Weights of a small transformer language model.
Architecture: biases, tied embeddings.
Training: a variant of Adam for these matrices, 230M tokens.
Each number is 500 + 25 x the weight over the matrix's rms, rounded and kept within 0 to 999. Layers, rows and columns count from 0. Numbers have three digits each.

# layer 7 attention value, 160x160, rms 0.0635, rows 137-157, columns 0-159
464469527489479456541531501536521510483526454498520488493544481457514442567528571541580497505452493475484494496446483522557460525512532429498503531535434516517492536500522528490492497551524500524547481498512457492469520468499508488500475504506554445539507550498539534464501510457511463470540491462525500557473518521532482485447448455522490488475519495541462522507469492501509551449468523474464516483530445486513509528504475519478503472460499428454492491512452488504473481628573522
541494472521541423466495501486497485507521413519589486488479533483572509447555474529480497484551474503543556561518488445498508498494516477451479513504537462440580455480578588491554487498552488465563501456492506474514482591508502503605465485497545469506522508502498500494508482517516493484494513494496530492483495533507495476500540454503494450525414473449477490486534502486471487535507458583386489511492551547488458510464496502474446464574523539465508531513528501497483504470521560
495489548514501486496499498480498492488482482469494489499446551464517450511459478519508543531492556469475566532511532523491530489547526472486489496471471487489513553459540480469502499485535520523496511521508553511522526524572529523455475474533391533532566540516505451497495556491497479479466501460507493522508482494505412508518520489477486513551497527486532487501540515457453441497508440528482532512513497483498492505500508452487492500441546475521478517484513511557521495437497500
491500504492517509489508493530494475455448498491495460498500543488519442492452471498474536502480530491491593556511515488508506471518523409502521499510490514492562489496564503521466507534504508532521494518514535530529525539507470512472492480507475506402527525501501477525518563487488497492555497481485539486444515531498428533502496425499487466526535531520472525470475491486439430518474489504520525483502497482520504512491524471523442537531484473540499528482508524559509503522485484
423529587444461425530550515498462491569527460511457427502531537481605471549588440528547462522492483509517571567461441469508484511461511532487493575531506513501486503558502595519515510469498519516537486495470504460529490431479452485458506515450489508461460416485547527472546594460528507503487518499488534496475443467487482478484535541511532520498522484478474468506515545490575472522456469457548513506444424523501498516516491507482516440485535515411522541419481522547483507498529544
523472452491484532481521491511529477423486481495442468479543473458448391580399482523508571497515479533477546475544552485485508515489500524496488535525439499457573530529461480467549524516472484511473540508542452466563517582435480506500499509528463519498530409491491462515482510511495477514488513509517544500504472469402445503489497466511527531505518501444492503501488447503513461516498501543483503524495505522493550480506533498480538526557458514502540472483465531493527511484526484
472474530496508598470574497471496493434487510532435566444505460473536593525516430523453485528498548485507566471543480506462537513511530528496483432490500497493534517517474490494497539571476503528523471453521552475504491515449524586462503510481465416450481457497434476500493413485461533531474470545547525560436495493529487523489470564492506551471549494569502545510500489486499465522526453479548515479488504573445526473504480510567523503494530518479477470432472515466474488461505525
489470455482541441522488501543483496534515513538527495499498463519525504569459553486504536433432496520503436514431486489492475500485447476501565541513513550471472464521462485499493457514515507463477516501479517498498517498498511488571467506458587515480485496505545501516521518503499508463574484538505550484584517468489553522477530485495452500461518509473495488490508490514521511484501562520516473495509513500497511486473482517489473470523476492505491465492489494489498508508529493
532466521535475520511438496513521501457517510489470462454470516522541490461499474496535461553585466529497504466588556501504534485479506494457460507417472456502508525555493544491519534492471541502520505562505479504552523565476485561532506497519456525565484470521471486440454486514509483466469469517479504489460513491442474498542496499481568449558548461488526510505498501472506562476466462498447533520528487524474486508543539487461502516523507548493510523476492478504459486444527513
471553511472498480516530494525477521518482472487508430496443567425475460444554473556489436468529482515485579502515482489504468493523495461498449469503466494497558532523530550495485497493517520531550491488494519531538482475554497468528538502550446513471512433505492531519511477474587538595462497481496451484488467488528537513483537496501529430513444495527473500506504542481449503493489491521512486479524468513511471533539514492518423470492461502478544553517501479504504504534491499
503540512520421539465466506482553476533472500461491460493492553473467423421488458496510529522496498453515545518540514500500497472571526517484507504498477496499550486493507469502517526480504480550522519528541509506547531555497505451427499482512422493442514509501474497459467501477523491533464554458494506463459503507525456454502506485506507462523487514520537535503508514482467467518543459518426502530545518531530466544433521519492511544531494468493530550486466511575537494567519495
515534519496412473537504500460500502499450500481515519520470518498472481376498505491440487456499532449479489531568550490469509497508495468505497437502517489518556455481510490451534473403494466494547530495507614523499475546496511491556440496533533483477493572512505477518494540505468526520480545498569486539523470510516454479473574499487527482464496527461519508482518506504475487530552478500514478514453530526472489539487454518473518500504502495526512522537523499540502511456476507
535440485522441544514442510515469473417549478470527465517500456515608495514442518520448530534597507541514499547512505484484522498521517521498536556489473511497423563542561477461455548499542447477526504509500480489520505477515478502553497494492511541443524545506441460489471478534492419459537487490498520530492429509479404536563502517501482528538533496516498428486470442523528552538458492477464495493523577518449496453494538475464540438463543529451458527486506528488468486504509502
493487485483488476493506501554534495482467508522498440515531518540505503557555472501496553539494505491458480510526537492509480450524544475505541496516485516533466423488491486541533472537479490481550550541517470486479497553425465486503502518405488423467500515461531498495523507469436529432563552518525531480508540502484473464495511466509488517421465534521461452489489526516610478538502541484532518494489499499454501477458526533524560538463495543434457446497466553576488530484444475
488464516448504443551521509532491506480544498487491415503486537471496398586502539557525522518503494518442476476475529536500463502499492449504491548501426474507453545484487518476494498490534465512454519557507487516529513481506508464508519491499450540547531498497569485507497534498520489494518488500526499519522497452499458461517527490528514529475481526476523473518515502501507514504503544508477508460484463499520490497530531489496466479431480478496500485539503493497479509479518446
508517497483440435435465500481551500493524472481473570461526489494446522556418577486496494469429478493479515558474467527499455498480486494536556438494536502501421526450490474498495488512517537526459497482519466443498525454522535447471541509546565520530511581484544494509479471534542439534526503523446513530533465502503511478487531487494457542502526519515501477489536516506479468481498516479537510512587576512478497427478501491517507455544537459570518480463492453454512512519526507
510520553524516485511524499475484485483532528496510467491451527505576615510533477530559503589486524499491564518488526527499517497495477511491479543469441518505450521524523470500471528537536519525534551512479523543504476398553517497491494480498430485495476517514482518526558443470488486429494521486478452514505506502528495515564489460495523501578512546522501491526468543480492537499474496449520512466519467482508473471520529493501501475453548470446459509517481435502479485485433534
453517563490459554517526503522503529524439485501441558513508570521518535504567507481520478531591495491457517538521509491520500464462551407487503409468504489515438516467505563522531496426482529505524491535502494473498469526514488495447513492493477500539482513472528475498473574479475508486509471476484517539511494499454475511491505507470548552456553507522473401496552529501523491474460456474573508542456474486504503489539462479500513529461548486479516510445513544579537524498482520
484517462512510515544476506511462506546524555483562505510453497501468466462486521483527500483584493521520415463492461529477478532503499547502513525484487500511438465476446502494489485475520449487527497528464508531457503488533520419506530513493496547551473479506492534515468472492541529532505535445506465502576493486510538498499478559516556491506448505440533469521535484500497538509525517501463462483481477474551471524487466508459472506478492508480505494541528481489534502540506493
517499489504537481526538491538449507520504546493502517538473526490495545434547517509421472521550518493444530548514471480469510491493472481494501434502521480540476491475476469502491472552507510492536436519463512527505461393515496458467493491461468525549548551484503485513545487557528560518376490485496493517507512499447529460540502481526484570513514536470482486509478521485485540537536479465517512485489503511451511492548484525560472528461509492556473492524544495468497513496447465
542491432428515487486525490553492552488498499512500540526531497474523427502515529510504471494538542478465498559486456468513502548490495520493501510559556468525502452456477509532487490539505497474500472504483498453494501460487500476461489503499546512508557599490503500488519533518500514545443538448477493480440513542440488445509513457531483564533518478461441551497466521507512526544510479458508476514457505471499529519543473518523488541427536474541485475505532531520547540521495506
# layer 7 attention output (transposed), 160x160, rms 0.0617, rows 137-156, columns 0-159
496535459503481498499540563507494488507527476505476480467525492544477479483498505534503467539522445473496507460525501471433498520447492499514463497415548519519481424424496513508517480514506495498470538492461495532577467516483489499506505484473527577463541458470497578491513459553495495524494539457542501495483550554485467515534437467498473516538586438454489515489504463491429520540519502509503505511451523522502525504480479478528514526541557546503503460512523584481516519518488436
534541515511490527463452494569528519517491491535522499469556542458482494531530479542450472590563485473510473450503536503463521534571440529440500429526516559434498527461478492499504492534510482429454452463561485492502488449488423475444541507450478484532456503524484457576506566459508551500469509521460554530529522483491504530506422492539502496534491467516501563544481521502526504535439497473460521477547404446459553488555555518513514510481573410530449487452523475483489512581459512
459535501524536499497440517527499495559495504471546479472462535579470501498545517480486470482445464546465475555412506542499501469513500506457522505481529503502498455509484545563441427509498532513483525503462534489485532533517486452507536483484498480527498530511495509498474523488512490454519506490478460496529517491501559524467493525510448532455517477512528500497488523481563543445477475491509482492525498507512494487498478501513503510497562480520487458543523451504493490484461519
470520512503480496473507476480502485585537494490550496486516516508469492577502519480501507444503419509529424521485450545517512495526481522457507449494509480469475440501470500525463480498501525487490505514479480518470484493529519468524562528459442496508518552501510529434502507472477496495505536486521472522508522484504553538497512516516435486461485487523543534508487519491502558523498464528506494515507467481478501499513517518501525560472580487487507468468510537500537474476463489
546515523544422545441420483504516483449515520529472488441456536498465451484492550479468504556528474456514524494548472382477527530474473518498524459516413533560473486456434437479535487455523463496556495499482584469494531506457529438514490520487531470513521483566547486527487491518493500453568526489553479481515606535514479555471459553517460456507472532494527529511510481483481506486518501551468528512503484488510475478507464505553443554503540522478527438529548541443485489574624450
529485516513442497537483475468487447609502523473577530526535511519527566464480536515506498486481537494486480515546442468488527556480553484485497438490528496467471444472516546493423531497521543487541510563489483503533513496536498480544514526466522440535493531531517487538476503426486470493479463508469482462456475485482530575523487566478450484481471502560520501469445499524452514513500507480501563475493473472487470456533512483522521531447472487517478516511485525539515440489518466
478469541545475513576512571450436524556508473495546549531519464545508488516527549506528490474519518409471487488444495432534521486530543523516504526562435488523464575464470496509459507474495538514479518495392474533501499507475507489487431506516491474458494521478553476534500492555484499518497501443429485443550475427464567450421563478489468489495413556520498472521513463505532462492525471520461586545505532434504466467533557512485455500519493570504478472512516480491547503499578509
494519519482429519470524524521531534482502521501447504493475473440500465464501503520481510497569483507521516503560481519480501526514500494540476500459520555453479451528535526476535541523506498508497511492483547466539478495534460518487546472539491500441520482535496499491511456505522473530455460531548533506460476495518502472533481485480566471523479504532484538456476484485428505564517482505479441518492494524517515528494498514477525494510527507487481520501488491439527532493452506
489458482528544431513506519563470474533498541482488503529527549540499541476490515481482487535464527499492488459490476518525524506531491523476504504528547468495481478456541430502535462454492482522520483498562473530473535460501514530467500543440519482599494558543501462593502531489486520523532489528483534475528521547532573544477533505487440517483448461432498472459471504528543508479463516459497508446521507476497479467497494433503454535489483498515474497495499470576459469513461473
464535530521533529430475497540508482482512492535486501490495496560454537550466509482503522540486491447498484512507510469434503487493471498401522489571477525544499531493446467523487441520536470493450485489473508500506477481498504447508507497468515533595485569459468522502497547475523535544564552490504483537460556536457491530456470518489544485494543503450505474554544487497475502495456465496503496462506505492472546496537452539529558512493502424411522474463493587571511471510544447
516512534520589468470447482480488512562485534497559487483542508531505573559508517486530491485475460485502452504482530506526510501475529512457518479505503464524550490476471523504475502507460491465473515516524476503473498518509495468533467521446502495592460515464505555480481509452459503451542487504470435528507512449477493569480439522521437499494595502509560484536503541506488497483513548503502492442516466475452487518494477470531478535478566432536508490547499445499506490439531499
501496515474572541405424549444524526479467502494520477495511536463524470491502494495463486508499534515475490492463537502498535461525496486486526510555479452462522555550525561517491521555547484458520502548501461456507455528539493474499572482499441473543539499507461451506541503490485515520557535500403473556545460432504470494495429480518468504468503444515503481527485540492535543495456483493517481487539485469506501520488487498472554457561507505494492525477534448473533581471515543
547474415496508460524484505537528538534540509516511488501548571480499495497524521474498454538473532485492540460520506461525476543540513517497483508459501487490519387506516542533510450444490521485554497535488530533479478512468506479465562529492484532513449444476448488495537502440499507471473485487505575430473546403484556473523575517503473520525451479473495542457452542513540435499474502470517483576525461517480461432541514521497450558477531525534499510513523440521421541547450503
553480561493501501497482449461496498508532513491516540475484447431516518465505489523512547500485459443563495456497488530533489506479540502547481490483500536424428498458483511477542580485516521463536538495446509536515480499544530503540538494540469498477496478585456486458503475464470475495492491468557525442521550511536510521547444496534366459478524503532497532496445528514445483511548521563494555526516479526531424463483493458475476492533483577507539501480571454434489532520527497
520543485497509490493462500542518478542503527481467516498439505535469542430498506482470508505462481506501558541526483486448505508467507489481483521462544570485486440501486555496470442521543495501531541529407555491563495541532489499565519501483521528496537497514440517514460503455517500492486524509543513473463543536496501528519476509481475502482556460477497524439474482512443490485468489491531485508498550536501496508503423481535520492515500495473517475509519519513487513497473472
481504420505485536575510502504477501507529529457507495464516463526494428424541532542520484514561461524524478528509509489552495486485442540500484526472448561502575486549537552484486506528424528516504527519491479425499512576486508469429510470469479506455532489428527548424443513490454480508502467496526487540440447475430457539497495514525577471544544508501466504513495519469509495520553492505482521473523533613516518510447493493491516454478543497501486537528473473500494501500446516
495493434543530491495501515563460515501514478522527483472436471533467485540478556457485501534443459486483466497454500527524471428541501452546500518488519516540452508507434467487539490518491489551495477432493549533467513522483527497459493471528521531517476528478477520495515505529578500523493520458566509438512552446513571489457549486508478516475553473439510499491512496481533469451501513493482448546488549562524472482461498487521481518438532548509507480548547518502436517516509491
448477534512507530507460494448497472444518496453523508445468529470455442435503480500476475474471493511524500486467484481526489484457452585498534510488452460537487499514535468559477473482554508520504549486488516510488511492474554462504517499503485542462569499576505474503469508513449515513590521474525481560546531538541483561479471526511414493493450507512506480525471512525570542508513468547485552504545534507536465458444467450473454492586429534497554486515517514500495502531502502
509492493480562482455489506502533507435445478504459500536477470465493536489500474506497493501429580550499522521543551488480492490484537521484499496484540473543553522537512493516547473523497448503509499492551573474535486477511474522508477461532559527492497440495457513508514493486528524489500490540538507497457507504520455439486480506481546529516560493484495459505499502501471438479478512465500432503502521474492522549509470511503546490503438459520515533526450493517477527475520514
504506462500506522489483520461498483505477472528471533502421496546460454507462492493565522509504533495535508539477510498548495437550464490411465511526508548487522554580442477495459500551522524483491489456496455518479531533519499477496561471592448482449494463507470511488518508490487477501545534482516513517551505463528505467491541495507535520540481498452515491497527462470528465474430503521497511541520505502507464484506518469488550470519394521443514497518512503567464520478468532